python train.py --n_layer=12 --d_model=768 --n_head=6 --n_kv_head=6 --head_dim=64 --d_mlp=3072 --vocab_size=16384 --activation="tanh_gelu" --norm="layernorm" --norm_place="pre" --norm_eps=1e-05 --positions="rope" --rope_base=10000.0 --rope_fraction=0.5 --qk_norm=false --attn_scale=0.125 --bias="none" --tie_embeddings=false --parallel_block=true --init="normal" --init_std_qkv=0.0199 --init_std_o=0.0 --init_std_up=0.0199 --init_std_down=0.0 --optimizer="muon_variant" --lr=0.0124 --lr_mult_down=2.0 --beta1=0.95 --lr_head=0.0076 --grad_clip=1.0 --warmup_steps=200 --schedule="wsd" --decay_fraction=0.809 --decay_shape="linear" --final_lr_fraction=0.0 --batch_tokens=131072 --seq_len=512 --doc_mask=true --z_loss=1e-05 --train_tokens=1228000000 --steps=9369 --dataset="wikipedia_en"
Each number is 200 + 30 x the weight over its row's rms, rounded and kept within 0 to 999. Layers, rows and columns count from 0. The size before them is the row's rms in percent of the matrix's.

# k: layer 4 attention key, 384x768, rms 0.0819, rows 367-383, columns 192-255
# q: layer 4 attention query, 384x768, rms 0.0814, rows 368-383, columns 192-255
# v: layer 4 attention value, 384x768, rms 0.0806, rows 320-355, columns 192-255
# o: layer 4 attention output (transposed), 384x768, rms 0.145, rows 320-355, columns 192-255
k367,134,182,253,154,227,169,277,204,213,192,222,209,150,195,211,262,150,188,260,198,208,216,222,186,159,235,253,216,223,103,224,201,202,217,244,152,158,149,249,183,184,239,238,224,217,201,151,169,202,192,218,190,209,203,205,133,206,165,218,180,214,217,195,226,205
q368,136,180,159,200,187,179,168,207,191,236,222,221,207,226,162,159,209,206,182,208,238,224,196,181,215,197,194,183,189,229,182,190,156,183,202,244,213,244,220,164,220,227,191,186,233,237,169,177,188,164,226,112,196,235,212,256,267,240,177,184,152,195,177,205,258
k368,132,218,103,182,184,148,111,204,178,184,250,216,220,202,157,159,182,234,212,192,247,203,205,201,260,182,203,186,186,224,210,220,215,178,208,221,262,214,225,154,227,202,164,239,229,250,210,220,227,130,204,202,207,163,245,200,178,193,230,236,178,198,229,217,229
q369,134,166,196,175,255,200,236,190,194,195,198,167,241,150,179,255,163,161,193,220,179,201,182,213,221,185,179,212,226,205,289,209,180,225,194,205,211,174,212,216,231,175,188,178,157,168,164,182,219,219,205,156,201,198,254,216,229,164,185,173,197,146,144,204,185
k369,131,201,218,163,236,138,192,154,235,194,172,162,181,160,189,216,191,187,222,222,180,174,194,177,234,234,228,182,189,212,231,199,177,220,192,235,270,192,189,198,244,141,162,195,172,156,148,141,243,175,301,185,191,240,169,229,192,164,217,203,165,182,191,171,193
q370,135,163,216,188,211,193,232,172,229,205,198,233,175,119,204,180,181,142,203,205,281,209,185,159,243,146,167,234,219,158,249,225,153,202,113,183,239,130,179,209,196,211,260,190,246,227,166,197,296,180,259,184,197,151,193,170,173,194,146,220,160,157,203,194,190
k370,130,211,249,208,163,144,214,133,206,185,192,237,191,159,197,195,186,168,248,194,255,272,171,167,223,157,202,199,175,162,153,168,211,236,235,211,153,181,207,210,198,167,218,188,205,236,203,199,239,221,174,193,163,194,179,184,187,196,237,169,189,160,250,180,191
q371,138,195,244,177,185,237,182,207,244,193,221,222,183,192,201,192,219,198,265,183,202,195,224,224,159,204,188,191,212,213,168,215,191,278,198,162,208,197,201,235,222,194,126,198,164,202,232,188,196,198,168,261,196,205,176,209,188,236,176,212,197,148,141,146,156
k371,132,186,167,177,184,224,223,196,219,210,201,168,185,167,215,222,189,222,232,190,196,196,180,207,185,176,203,223,232,194,193,227,163,264,161,253,204,172,177,209,245,221,145,178,195,202,237,174,204,220,199,199,178,222,201,225,200,200,185,205,175,219,219,200,217
q372,139,175,242,188,220,211,191,168,224,226,159,155,135,203,177,203,236,196,178,191,154,212,192,225,222,157,221,193,202,235,168,223,226,211,196,216,134,181,157,273,158,187,203,205,221,132,152,186,217,191,205,187,245,219,175,200,231,228,105,161,184,136,164,187,154
k372,131,202,183,197,204,243,154,209,202,212,174,194,216,234,168,187,227,191,225,198,189,206,124,272,173,204,256,168,207,188,132,195,224,238,217,257,221,212,125,216,145,182,209,216,231,196,220,211,171,205,168,204,214,207,204,239,239,189,172,238,170,201,203,216,158
q373,140,195,176,199,183,193,211,225,240,185,204,242,210,216,178,230,204,194,221,159,223,218,192,180,157,181,270,212,198,285,242,223,193,241,228,166,194,194,212,178,229,166,182,233,219,226,206,187,220,193,218,241,201,219,149,218,217,243,205,189,182,172,199,183,236
k373,135,206,156,240,139,213,232,226,182,198,175,215,146,229,221,210,212,176,144,135,205,177,198,191,220,154,224,233,207,221,202,235,169,217,197,196,188,155,179,193,222,167,199,179,186,187,216,198,207,163,226,219,220,162,218,213,199,204,217,194,164,197,193,220,211
q374,134,200,257,159,208,218,210,191,251,215,204,201,187,202,242,185,178,137,216,172,201,228,168,222,165,240,159,250,203,198,160,103,195,252,230,149,179,227,212,161,243,210,136,195,202,167,219,182,191,224,200,206,178,216,186,233,224,181,227,165,204,213,241,220,231
k374,130,243,179,179,202,205,228,231,253,198,222,236,209,176,193,190,208,125,209,206,180,201,249,235,240,197,197,244,175,218,197,149,207,229,209,196,174,214,202,114,202,216,183,198,240,173,251,166,159,194,143,246,243,162,199,206,193,150,213,236,233,220,219,227,167
q375,134,211,133,212,232,172,221,212,214,240,210,165,184,156,232,222,260,117,157,210,210,173,176,177,152,218,179,207,190,132,220,218,240,221,193,183,206,164,179,177,214,192,218,215,209,175,200,173,218,253,163,213,234,194,228,157,204,192,232,216,236,130,148,195,187
k375,130,252,218,232,220,221,233,243,246,221,198,214,192,172,235,237,203,176,193,166,266,244,203,203,178,191,248,233,210,163,194,240,190,240,186,207,188,186,224,148,229,203,186,223,192,168,190,239,233,225,185,193,185,175,180,219,210,213,196,196,187,223,223,203,224
q376,136,200,220,218,203,220,178,221,202,173,208,148,248,232,215,232,182,200,253,204,195,219,163,203,202,147,168,188,205,193,233,164,237,188,217,181,163,232,196,174,179,223,229,197,146,225,221,147,212,158,228,175,157,165,239,196,181,220,193,209,172,171,201,171,230
k376,129,210,157,187,163,233,234,264,168,155,198,212,200,159,186,180,134,225,195,203,218,203,204,189,209,176,186,205,233,172,176,188,189,183,224,233,171,199,236,174,193,165,187,244,194,218,231,164,193,192,186,176,226,117,192,174,224,291,174,180,200,151,185,157,197
q377,139,174,178,173,165,152,245,208,154,164,161,221,183,186,193,230,209,160,212,142,188,246,188,172,259,217,178,161,185,186,204,240,225,199,166,191,215,228,229,234,256,199,228,152,222,230,193,202,206,220,192,151,199,236,248,242,240,191,241,207,201,164,178,202,217
k377,133,203,133,194,194,187,241,231,208,230,163,197,198,149,134,213,208,154,221,231,131,186,214,212,235,211,158,158,190,225,115,249,252,155,235,217,256,224,239,240,264,169,215,177,197,179,215,203,179,221,242,192,216,201,243,287,242,204,281,234,206,183,230,197,200
q378,139,188,170,155,179,198,213,150,234,204,191,189,230,161,215,145,205,241,175,172,175,197,214,210,249,200,231,200,232,180,246,191,184,196,126,195,216,203,207,238,194,234,217,253,243,278,165,143,194,206,187,185,197,187,258,260,182,253,206,193,237,167,213,202,190
k378,133,162,173,174,179,153,219,146,198,157,187,208,226,200,216,203,214,224,192,226,201,208,266,197,231,108,211,209,299,212,240,246,220,198,175,169,219,220,200,226,190,202,205,207,206,261,198,208,219,207,191,192,194,221,233,250,239,165,190,211,210,199,177,254,206
q379,136,204,214,182,193,230,203,224,230,197,237,210,216,191,129,174,192,257,211,205,209,217,192,223,193,169,207,185,188,202,240,215,215,290,133,146,223,235,204,187,174,238,207,220,245,221,190,196,229,225,222,212,217,243,192,195,212,213,188,197,133,209,167,222,216
k379,128,171,243,222,195,233,238,179,237,181,215,228,147,214,172,200,225,197,190,212,207,227,169,212,198,187,205,209,218,182,256,211,205,255,163,175,225,217,237,192,190,226,210,163,264,180,207,215,237,196,223,208,185,160,197,150,251,192,226,216,147,207,228,174,213
q380,139,196,202,136,220,194,212,181,206,198,233,188,210,163,210,210,172,156,220,210,194,152,179,181,219,228,142,141,221,200,219,236,199,146,233,209,162,221,208,238,194,213,219,208,192,237,261,222,223,203,200,184,146,147,205,237,207,166,217,198,222,159,218,221,225
k380,133,224,204,187,214,192,217,151,209,176,215,196,182,174,233,165,173,171,173,210,142,164,240,235,220,244,159,160,221,196,218,192,238,244,226,230,229,214,168,166,233,222,209,224,200,224,245,170,221,167,196,196,214,214,226,193,234,195,196,197,165,198,234,203,231
q381,133,174,213,194,242,226,173,207,184,166,262,235,160,174,189,173,172,217,253,138,214,221,180,209,154,205,188,249,190,196,195,227,247,239,197,196,197,188,160,186,173,254,277,166,152,224,178,191,229,193,179,208,224,148,173,170,172,160,220,165,263,285,216,170,255
k381,125,221,228,222,152,196,164,169,199,215,254,209,224,195,226,166,165,246,181,192,254,233,156,221,162,198,196,236,214,208,172,206,177,219,200,154,176,209,205,187,254,189,203,202,232,171,194,161,213,194,157,226,159,236,217,217,225,182,170,171,232,198,211,151,190
q382,141,255,224,231,135,211,242,177,179,277,227,228,216,218,233,224,181,240,216,221,237,186,207,142,235,188,202,208,242,198,201,237,214,230,146,185,206,198,236,196,213,211,227,221,221,240,246,160,204,208,191,206,188,198,169,222,106,194,144,180,200,182,204,250,249
k382,135,232,212,195,183,212,225,176,186,193,173,245,179,261,154,193,204,242,151,183,188,258,227,187,189,139,212,192,220,168,211,195,184,170,219,189,176,212,204,240,184,268,168,185,172,207,178,189,195,205,196,176,137,276,219,206,189,214,162,176,216,238,222,212,178
q383,136,171,192,208,208,223,177,210,230,211,215,207,181,208,209,217,243,202,152,158,202,175,132,176,188,217,220,187,154,252,193,196,176,190,222,217,213,167,225,214,168,181,212,193,226,264,225,213,246,185,163,147,219,239,244,124,247,176,174,233,238,211,188,183,236
k383,128,172,204,211,266,202,166,204,145,198,204,206,213,195,156,212,221,169,164,171,175,170,159,144,173,196,178,192,260,222,226,219,171,201,213,161,183,224,182,245,171,144,206,187,192,261,287,200,189,203,159,202,205,161,185,178,226,188,195,248,190,223,173,214,192
v320,100,253,187,184,193,240,237,204,256,245,162,228,217,218,274,226,269,230,224,199,212,150,180,166,193,192,189,222,178,184,210,232,242,215,219,217,191,244,239,210,188,193,182,197,224,251,159,235,173,237,203,196,193,160,178,165,163,196,210,206,161,201,212,194,242
o320,104,186,179,186,186,169,154,227,189,227,191,238,187,213,176,190,173,149,214,199,178,216,181,253,175,211,211,219,170,239,184,180,193,170,214,156,203,194,218,187,254,138,243,218,210,194,235,197,235,128,187,158,259,280,140,213,231,154,184,233,162,170,160,224,208
v321,104,220,135,190,200,213,178,195,149,227,199,200,244,175,178,240,194,243,168,207,209,195,200,258,210,184,244,187,180,216,178,197,194,231,232,144,197,199,255,254,212,231,181,228,225,250,245,224,180,186,216,208,162,252,179,211,236,191,250,230,193,243,206,172,142
o321,108,130,220,192,206,219,201,201,221,209,219,208,159,227,219,204,203,137,229,196,206,188,194,169,182,203,209,218,278,175,260,207,214,148,168,207,226,159,204,118,225,197,192,236,214,239,232,203,154,229,257,200,115,201,222,192,224,201,172,195,187,190,170,221,211
v322,101,207,206,195,150,209,214,242,139,166,255,200,192,241,215,188,182,191,195,221,222,209,153,179,162,197,200,123,173,170,176,182,223,175,163,188,158,190,193,169,243,158,165,219,133,178,167,198,227,163,214,197,131,192,120,237,194,186,165,246,210,230,216,250,220
o322,103,247,207,206,287,222,232,207,227,197,234,221,206,177,176,225,189,203,220,213,227,185,206,214,224,249,212,239,157,224,282,223,171,220,178,195,216,189,269,207,241,180,191,251,231,219,232,215,156,208,249,237,176,255,163,165,183,200,217,179,203,188,215,184,187
v323,100,186,225,226,224,210,160,225,201,185,242,155,218,163,224,202,213,174,266,180,231,142,201,201,159,195,125,187,189,185,235,212,155,208,212,271,218,181,201,158,166,207,171,194,220,190,260,223,223,218,203,192,196,203,179,180,222,224,188,169,243,168,220,232,169
o323,102,173,208,143,230,232,266,234,214,208,213,190,206,187,217,178,194,260,191,194,209,207,224,224,209,202,154,206,235,197,160,215,205,155,228,182,185,165,209,224,199,242,250,241,200,213,156,143,180,151,219,159,234,231,233,176,202,152,220,202,220,211,221,184,195
v324,102,191,166,130,242,187,214,205,201,236,238,177,217,241,164,216,204,159,196,158,211,272,248,151,172,222,226,214,145,220,191,209,266,202,262,175,218,205,221,204,176,223,209,208,204,273,187,192,258,196,166,154,207,196,243,217,216,177,197,185,170,197,203,166,164
o324,105,152,180,253,202,211,194,190,257,153,189,183,171,201,183,221,182,188,188,230,154,224,144,183,235,162,186,203,215,248,171,206,230,221,136,193,225,215,205,168,234,227,255,215,219,122,146,133,240,171,272,232,160,193,209,215,184,216,214,227,132,225,196,226,229
v325,100,223,215,167,170,222,194,261,191,203,216,201,208,218,156,190,129,181,171,228,162,201,207,211,205,137,139,191,207,248,140,186,194,234,239,152,258,173,237,184,266,198,217,247,205,197,177,196,185,180,170,143,184,223,177,209,194,252,196,219,218,204,206,169,155
o325,104,215,223,194,215,176,211,186,264,186,188,211,159,237,221,202,209,207,245,197,232,228,197,191,151,187,220,206,167,169,202,281,245,192,201,272,177,207,170,186,208,188,179,184,176,155,229,235,221,199,280,224,214,184,239,227,213,162,210,184,200,198,154,173,218
v326,100,183,240,256,177,134,240,210,203,181,189,198,211,189,209,194,227,189,194,193,216,215,213,192,167,229,210,202,186,195,157,153,179,200,171,192,254,200,207,164,178,135,206,232,233,238,168,197,188,201,193,145,227,244,221,177,169,221,196,179,161,214,218,224,189
o326,104,200,213,213,228,186,217,156,203,198,201,190,191,188,197,199,155,193,163,211,221,196,219,208,246,215,177,200,219,188,191,213,230,198,197,222,213,212,173,196,250,218,194,249,228,172,176,186,244,220,216,227,191,187,163,223,214,184,231,204,212,199,190,179,171
v327,102,182,209,266,188,208,256,263,139,206,190,207,197,221,189,246,220,179,268,174,179,284,200,201,218,179,178,195,140,228,203,215,223,221,201,209,221,195,240,193,141,202,192,298,219,195,214,206,221,167,252,203,233,126,195,199,180,168,186,228,239,234,270,214,183
o327,104,211,234,206,205,159,157,194,256,213,205,208,230,232,188,180,236,222,190,202,195,191,246,155,178,176,205,227,237,221,216,200,184,251,201,171,180,240,182,299,217,149,199,235,168,242,207,211,205,259,196,206,200,224,223,223,206,170,201,212,227,140,174,195,212
v328,102,168,197,191,227,185,190,245,229,184,191,215,195,173,182,171,230,202,173,236,177,139,212,187,232,180,222,225,169,206,139,209,251,184,183,249,208,224,182,187,174,201,190,177,208,190,197,184,206,197,168,205,168,234,180,213,192,173,165,255,233,207,222,241,227
o328,104,180,207,133,188,210,237,174,193,163,172,168,189,231,155,175,186,183,216,196,146,158,175,140,240,142,198,208,194,184,217,223,204,179,174,152,174,238,207,217,236,150,161,163,246,198,190,232,194,231,170,181,176,244,165,250,205,229,203,176,141,155,202,150,207
v329,101,175,196,179,160,247,179,211,161,244,186,184,194,200,220,227,210,143,218,210,194,172,243,205,177,232,194,234,230,189,172,186,271,221,207,200,228,215,221,214,177,180,177,167,208,170,200,200,174,175,208,192,175,190,104,210,174,201,138,156,132,208,239,192,197
o329,107,208,181,218,221,247,185,218,221,191,211,190,157,225,218,192,242,193,177,207,182,236,223,187,161,239,235,196,181,194,242,151,213,180,170,236,163,219,221,218,219,228,238,215,119,182,183,201,216,204,229,205,196,197,195,143,123,212,235,182,219,191,203,232,213
v330,102,223,217,153,190,211,223,239,197,200,195,173,209,166,256,172,198,178,210,238,169,200,215,226,168,174,210,159,148,212,219,167,215,200,192,228,236,212,230,215,229,182,227,220,186,248,201,181,223,220,208,213,211,204,187,208,227,183,205,204,178,239,245,205,179
o330,105,166,128,159,167,196,193,180,216,163,159,164,179,241,186,201,161,229,217,213,196,222,185,215,210,219,177,283,169,196,223,194,191,214,191,166,178,164,216,172,140,201,185,139,166,148,241,202,170,144,183,209,224,214,224,169,228,164,183,224,258,185,202,170,224
v331,100,245,217,238,198,198,221,193,187,234,179,215,200,231,241,198,176,207,175,124,214,187,208,155,240,204,221,161,193,207,211,239,256,176,186,202,143,177,227,185,187,190,218,163,211,164,236,180,204,127,214,159,199,230,192,195,162,216,169,181,221,196,191,158,234
o331,106,172,196,184,225,175,163,204,244,186,157,235,216,202,180,209,209,188,194,176,195,229,215,207,218,215,180,219,185,143,229,195,172,206,200,192,147,198,212,218,150,208,247,186,141,149,161,148,241,171,170,156,188,241,202,163,215,175,199,167,167,198,164,215,225
v332,102,164,288,143,227,259,194,223,249,177,233,205,160,153,203,195,228,189,175,214,208,212,210,217,171,244,274,236,188,236,223,174,202,222,213,182,178,220,179,172,225,213,174,210,202,135,236,163,196,156,206,207,142,194,251,176,207,164,127,209,196,219,154,178,134
o332,105,209,180,189,191,220,203,161,157,160,161,185,176,153,220,200,129,199,272,231,227,163,179,201,162,186,153,159,230,202,222,215,215,182,216,202,214,203,219,231,167,175,201,240,191,207,188,218,210,174,225,205,193,204,227,188,213,199,196,208,200,219,210,175,175
v333,101,242,219,259,207,240,234,151,171,227,170,163,152,227,169,143,209,255,222,202,217,147,219,193,216,194,185,173,210,200,277,157,216,239,187,185,144,192,171,178,158,180,224,215,160,200,185,156,179,208,218,223,176,202,224,217,159,136,238,223,113,180,228,154,222
o333,103,207,169,208,254,199,197,240,232,178,196,206,251,238,237,171,187,166,205,201,188,218,195,212,180,175,191,250,169,242,144,219,190,156,181,193,256,200,111,228,184,200,191,188,207,225,188,186,222,247,194,150,211,191,232,191,228,160,248,244,207,195,221,224,199
v334,102,168,170,166,211,218,196,195,220,166,208,232,203,224,198,226,189,168,201,190,246,232,245,176,165,156,205,211,187,200,172,202,258,176,265,172,231,167,171,194,200,195,188,191,248,175,255,171,210,199,213,171,285,167,163,191,193,231,147,147,207,178,224,165,202
o334,105,211,148,176,161,194,218,169,145,244,181,173,209,213,193,193,200,254,187,138,217,208,211,200,166,273,245,212,242,201,232,235,198,231,129,220,188,173,261,214,175,238,219,229,198,219,201,184,181,172,257,222,227,228,244,224,191,215,227,212,220,202,203,170,240
v335,104,228,203,283,152,192,191,190,153,187,201,218,162,176,215,204,184,198,181,149,226,204,228,250,203,180,155,216,159,169,247,230,209,131,152,191,198,181,173,162,200,170,189,166,165,225,250,155,195,180,200,261,186,176,170,252,186,166,162,217,202,182,202,187,188
o335,105,150,232,167,234,214,184,198,198,224,185,148,207,242,205,190,205,152,245,194,167,224,193,244,177,226,179,238,175,193,219,182,166,261,231,200,227,205,184,161,185,202,226,161,210,164,162,230,190,217,232,181,231,187,203,279,197,135,168,211,215,186,128,262,191
v336,103,220,237,195,258,223,214,142,256,171,230,249,291,221,231,177,198,193,263,189,219,163,231,173,210,187,231,142,195,168,187,194,182,241,209,184,212,210,248,228,240,230,209,230,159,206,208,222,215,204,201,174,204,164,201,251,196,195,165,198,174,212,194,185,216
o336,107,245,175,175,183,241,197,176,196,218,205,195,146,106,201,224,192,182,203,206,215,204,183,174,178,213,167,164,170,249,189,167,199,150,212,197,155,201,175,214,199,250,169,222,188,201,212,222,225,179,198,201,243,206,197,226,258,185,200,159,155,223,255,215,176
v337,100,188,237,160,161,236,160,209,246,202,153,253,212,238,151,164,219,192,198,186,197,248,206,162,173,253,226,228,186,159,209,241,199,246,170,158,223,198,200,201,248,216,171,164,171,161,220,224,228,218,184,212,236,191,167,167,202,181,195,213,179,217,192,232,190
o337,102,200,200,193,236,203,234,269,253,176,218,235,179,217,147,188,173,200,249,247,203,198,137,249,197,181,217,227,238,211,241,213,211,178,242,168,164,214,193,180,174,201,234,164,236,236,163,181,193,220,243,206,195,227,282,186,183,186,219,208,203,176,197,208,201
v338,101,215,194,231,188,232,152,216,201,201,221,210,175,211,205,189,173,131,210,213,234,220,213,166,180,206,180,233,216,176,220,194,168,237,205,207,189,223,173,194,231,158,209,143,239,176,166,196,224,201,213,178,250,189,204,141,193,226,253,190,214,153,161,194,177
o338,102,173,231,175,119,162,221,185,151,227,185,169,208,128,206,262,235,219,204,245,222,200,186,204,183,188,167,243,195,146,249,199,236,200,185,219,189,182,228,189,185,222,224,187,228,189,186,179,234,205,194,230,206,183,174,208,154,212,194,213,210,228,163,215,252
v339,098,194,217,182,170,199,223,213,207,201,224,196,193,264,214,185,213,206,193,169,182,178,201,239,225,196,175,173,222,233,166,248,170,158,211,215,166,244,168,229,175,209,200,224,195,145,227,221,278,197,219,224,223,199,192,134,223,214,257,258,171,192,172,202,230
o339,102,222,221,252,179,204,218,204,186,210,176,241,190,162,221,227,281,238,186,182,185,231,238,213,195,158,196,220,193,201,253,194,158,203,228,178,183,236,209,230,221,197,201,134,257,229,215,161,192,195,258,246,174,232,180,216,263,191,130,178,236,223,215,158,169
v340,100,214,223,206,167,227,192,165,173,224,236,196,182,200,195,203,179,186,233,144,232,216,234,199,227,204,193,207,211,166,253,232,187,202,229,158,205,128,231,156,189,167,199,224,238,173,194,158,183,197,203,154,210,203,202,149,208,161,159,208,181,149,201,200,179
o340,102,164,241,192,235,208,252,171,155,197,177,251,170,226,174,265,216,207,228,262,212,178,175,235,227,179,209,194,160,176,222,181,244,193,212,217,175,176,205,211,219,220,198,230,234,222,194,198,173,178,233,198,177,221,151,188,186,205,194,202,186,193,224,226,196
v341,099,179,228,232,174,188,230,224,152,160,194,153,228,241,181,214,197,195,226,234,227,240,237,209,228,193,84,160,149,207,190,234,236,207,231,171,218,206,188,187,138,188,265,214,158,211,241,192,154,173,217,200,278,249,193,189,196,212,184,215,209,247,184,219,257
o341,103,192,268,236,199,157,236,207,114,212,194,218,192,172,193,226,195,214,240,223,237,192,192,156,178,230,239,186,187,159,262,226,196,180,176,192,203,257,212,182,215,166,191,205,180,193,201,205,251,214,227,209,133,161,172,190,125,156,172,126,223,151,211,243,223
v342,100,159,222,196,204,192,211,159,204,154,161,154,227,219,174,157,243,183,151,175,174,232,177,199,241,200,207,192,197,236,247,180,202,238,208,196,185,233,218,182,190,233,188,220,238,137,238,244,174,181,219,141,152,148,201,184,232,228,199,187,194,195,185,152,217
o342,102,165,172,182,215,252,205,232,201,222,171,206,198,174,231,246,200,206,228,160,192,227,220,176,160,181,181,236,203,210,177,187,211,165,159,224,233,199,197,254,165,213,217,191,268,217,159,206,208,191,139,185,187,265,269,202,191,270,217,206,181,173,234,206,234
v343,102,168,226,183,196,166,219,161,185,152,186,260,185,172,202,178,225,220,210,221,176,193,168,220,209,217,169,237,225,209,161,146,137,191,191,174,252,191,180,194,204,214,198,209,215,209,248,240,245,220,145,189,185,190,213,192,190,210,223,217,190,209,152,164,191
o343,104,171,203,227,187,205,191,179,226,228,222,171,237,223,183,261,195,237,191,207,190,222,190,185,222,202,221,173,157,264,172,195,222,222,230,222,226,214,209,178,224,199,212,243,170,197,204,178,219,205,263,182,151,223,164,180,244,233,171,209,217,197,239,247,214
v344,101,223,200,173,139,208,229,167,224,179,223,168,139,199,242,220,199,221,218,201,144,214,215,195,236,153,209,179,188,211,191,200,188,210,203,277,171,199,183,180,199,209,212,178,241,204,148,136,179,167,271,232,194,227,204,151,206,163,211,201,206,169,229,164,256
o344,102,207,140,223,203,201,171,226,164,211,269,174,213,237,226,213,269,151,214,166,197,211,192,197,163,194,220,213,221,182,232,174,168,199,227,175,143,182,211,199,265,190,181,219,128,209,202,246,229,188,149,195,166,138,210,259,252,202,192,230,229,224,197,194,181
v345,103,155,231,221,206,206,208,213,250,208,194,206,207,195,193,218,202,237,219,188,214,147,197,208,177,235,118,167,207,214,249,232,226,193,188,214,170,208,211,181,215,210,168,236,119,202,216,206,249,157,216,228,160,196,154,202,186,194,203,191,172,219,188,206,178
o345,108,254,178,245,251,248,167,218,174,238,177,163,190,200,193,224,182,173,130,216,235,231,252,217,235,245,213,207,249,201,155,168,194,156,226,278,244,198,166,264,173,170,221,214,209,187,212,271,201,242,156,185,204,201,213,193,201,204,169,161,190,144,159,160,188
v346,102,187,146,251,184,208,229,251,164,182,196,219,212,212,210,166,176,197,227,154,168,232,231,201,184,193,199,208,177,182,211,177,183,214,177,176,237,146,204,215,172,201,204,167,224,225,199,196,161,192,238,243,219,254,182,218,160,269,154,196,214,180,187,202,186
o346,104,132,137,152,184,235,236,169,241,190,204,221,203,220,209,168,220,174,201,238,252,156,210,212,181,173,200,260,178,205,203,227,220,187,248,213,213,200,215,173,225,229,243,177,195,210,198,176,219,239,192,205,178,164,250,246,194,195,228,216,176,225,217,172,244
v347,102,221,174,206,181,226,185,153,198,188,200,178,166,168,119,222,207,207,162,191,201,167,266,248,270,184,246,171,258,193,241,224,226,223,229,187,235,217,204,206,198,231,222,198,187,220,259,168,282,215,220,202,229,210,213,176,193,234,200,209,183,165,186,195,170
o347,106,215,149,195,201,127,152,195,238,192,173,183,171,228,220,161,239,175,165,193,206,203,155,221,178,205,146,204,217,212,146,195,127,239,237,172,188,182,184,214,153,141,234,222,195,161,176,188,246,212,201,194,153,223,240,212,199,167,166,197,158,236,216,210,182
v348,099,240,177,209,206,226,172,170,212,263,237,219,259,151,204,214,186,244,203,239,237,183,179,153,209,212,205,176,244,191,242,218,176,185,253,172,259,215,235,188,133,188,210,217,227,233,176,243,242,144,202,209,158,203,216,183,230,188,234,163,212,174,262,221,152
o348,106,126,189,264,253,244,208,181,138,183,171,252,151,186,219,240,195,189,182,204,205,188,217,193,249,186,184,147,164,282,224,250,176,187,177,227,158,176,198,189,185,189,143,225,207,250,196,184,163,186,224,186,240,193,181,170,279,213,208,239,190,234,96,211,199
v349,099,153,200,188,241,171,226,226,219,227,197,185,187,193,237,213,174,185,201,173,228,179,222,236,178,189,166,180,174,213,200,157,270,167,183,118,220,225,150,220,203,181,228,218,175,187,225,161,233,188,192,175,213,181,201,197,149,218,175,288,223,125,209,189,200
o349,103,180,191,179,173,260,190,148,213,212,236,221,214,126,179,168,185,228,226,199,203,237,178,222,178,211,235,198,219,197,218,241,208,215,250,216,226,205,241,176,206,163,178,231,194,223,179,191,220,219,187,202,178,235,144,232,224,204,151,218,212,190,243,248,193
v350,102,229,178,196,185,205,143,226,223,154,201,148,201,225,184,231,212,214,140,186,237,199,180,190,218,204,156,207,213,200,203,198,133,206,159,205,160,191,259,190,243,186,192,176,196,175,208,195,182,215,182,241,224,224,179,231,174,202,236,236,193,244,182,219,190
o350,104,165,201,201,186,179,179,204,241,202,231,170,178,190,154,217,210,173,243,195,207,240,185,218,182,149,193,230,150,131,180,187,218,209,207,233,178,190,145,148,178,210,176,163,203,246,166,214,223,235,218,196,191,218,183,215,201,180,173,186,222,184,216,183,244
v351,102,238,202,217,250,187,184,179,156,228,183,221,215,191,186,233,241,204,229,240,237,206,209,202,215,233,197,195,162,222,207,225,173,211,211,225,143,220,194,198,209,193,236,190,168,194,226,209,238,205,146,181,202,202,192,195,177,207,172,183,280,208,169,227,196
o351,106,156,212,175,207,226,218,169,168,229,233,169,204,157,190,174,200,169,216,154,230,184,219,229,208,190,214,243,239,189,185,222,175,172,206,198,196,165,235,187,189,204,227,180,169,239,219,178,187,181,219,151,193,205,214,217,131,268,230,260,164,200,209,210,203
v352,102,198,181,221,163,179,171,175,147,225,239,189,201,211,169,208,147,202,172,209,247,238,238,226,191,154,228,233,226,163,232,212,257,173,213,210,123,213,219,214,145,213,198,201,174,202,257,229,124,186,225,233,239,166,268,240,163,208,224,237,229,205,229,193,182
o352,106,162,242,176,187,223,192,189,189,246,180,203,182,182,233,218,180,169,221,213,215,137,169,165,200,215,225,177,237,178,195,195,167,283,161,197,215,224,185,176,241,173,171,162,269,188,162,205,134,163,253,207,208,236,197,177,174,241,188,154,205,230,139,132,185
v353,102,199,219,174,205,184,205,215,168,179,155,196,173,147,263,240,191,232,195,170,197,166,223,151,194,223,159,198,137,267,205,232,212,211,182,224,179,201,234,221,164,268,205,243,232,208,207,177,122,159,181,161,235,189,173,194,221,191,246,163,167,153,223,212,208
o353,105,182,131,222,181,198,185,226,185,187,179,194,212,207,217,169,224,196,210,211,166,249,227,218,270,181,233,198,235,200,209,165,216,227,140,186,166,185,209,225,222,181,260,145,157,166,193,233,203,260,196,189,155,180,166,203,189,224,176,198,214,197,197,154,194
v354,102,268,191,206,221,217,228,203,172,188,222,221,171,182,188,165,158,254,201,240,158,204,209,169,143,209,188,225,132,164,179,229,179,205,241,210,217,221,194,209,139,184,202,154,248,221,196,236,193,201,223,179,180,234,189,263,197,175,204,225,175,232,184,178,215
o354,105,171,179,149,219,173,246,182,233,161,164,211,238,214,186,177,160,197,273,205,215,227,205,219,208,209,241,214,230,184,172,203,172,190,207,216,191,226,151,187,253,167,171,178,148,210,195,243,227,209,184,248,249,160,223,192,183,213,263,242,217,210,188,252,179
v355,100,200,219,232,159,193,222,175,194,138,206,235,156,176,209,229,189,200,212,161,195,236,223,224,203,223,256,225,212,267,212,182,159,201,217,199,183,195,206,232,185,204,201,205,243,142,232,186,210,175,193,171,218,199,194,137,150,137,209,215,231,206,201,208,250
o355,101,194,150,203,242,203,172,219,224,261,220,156,209,241,231,204,215,183,197,173,228,164,180,211,203,208,176,189,198,200,229,199,256,236,209,201,210,179,125,144,160,224,209,161,209,235,192,271,221,247,198,163,193,183,154,243,212,191,196,163,249,184,230,180,130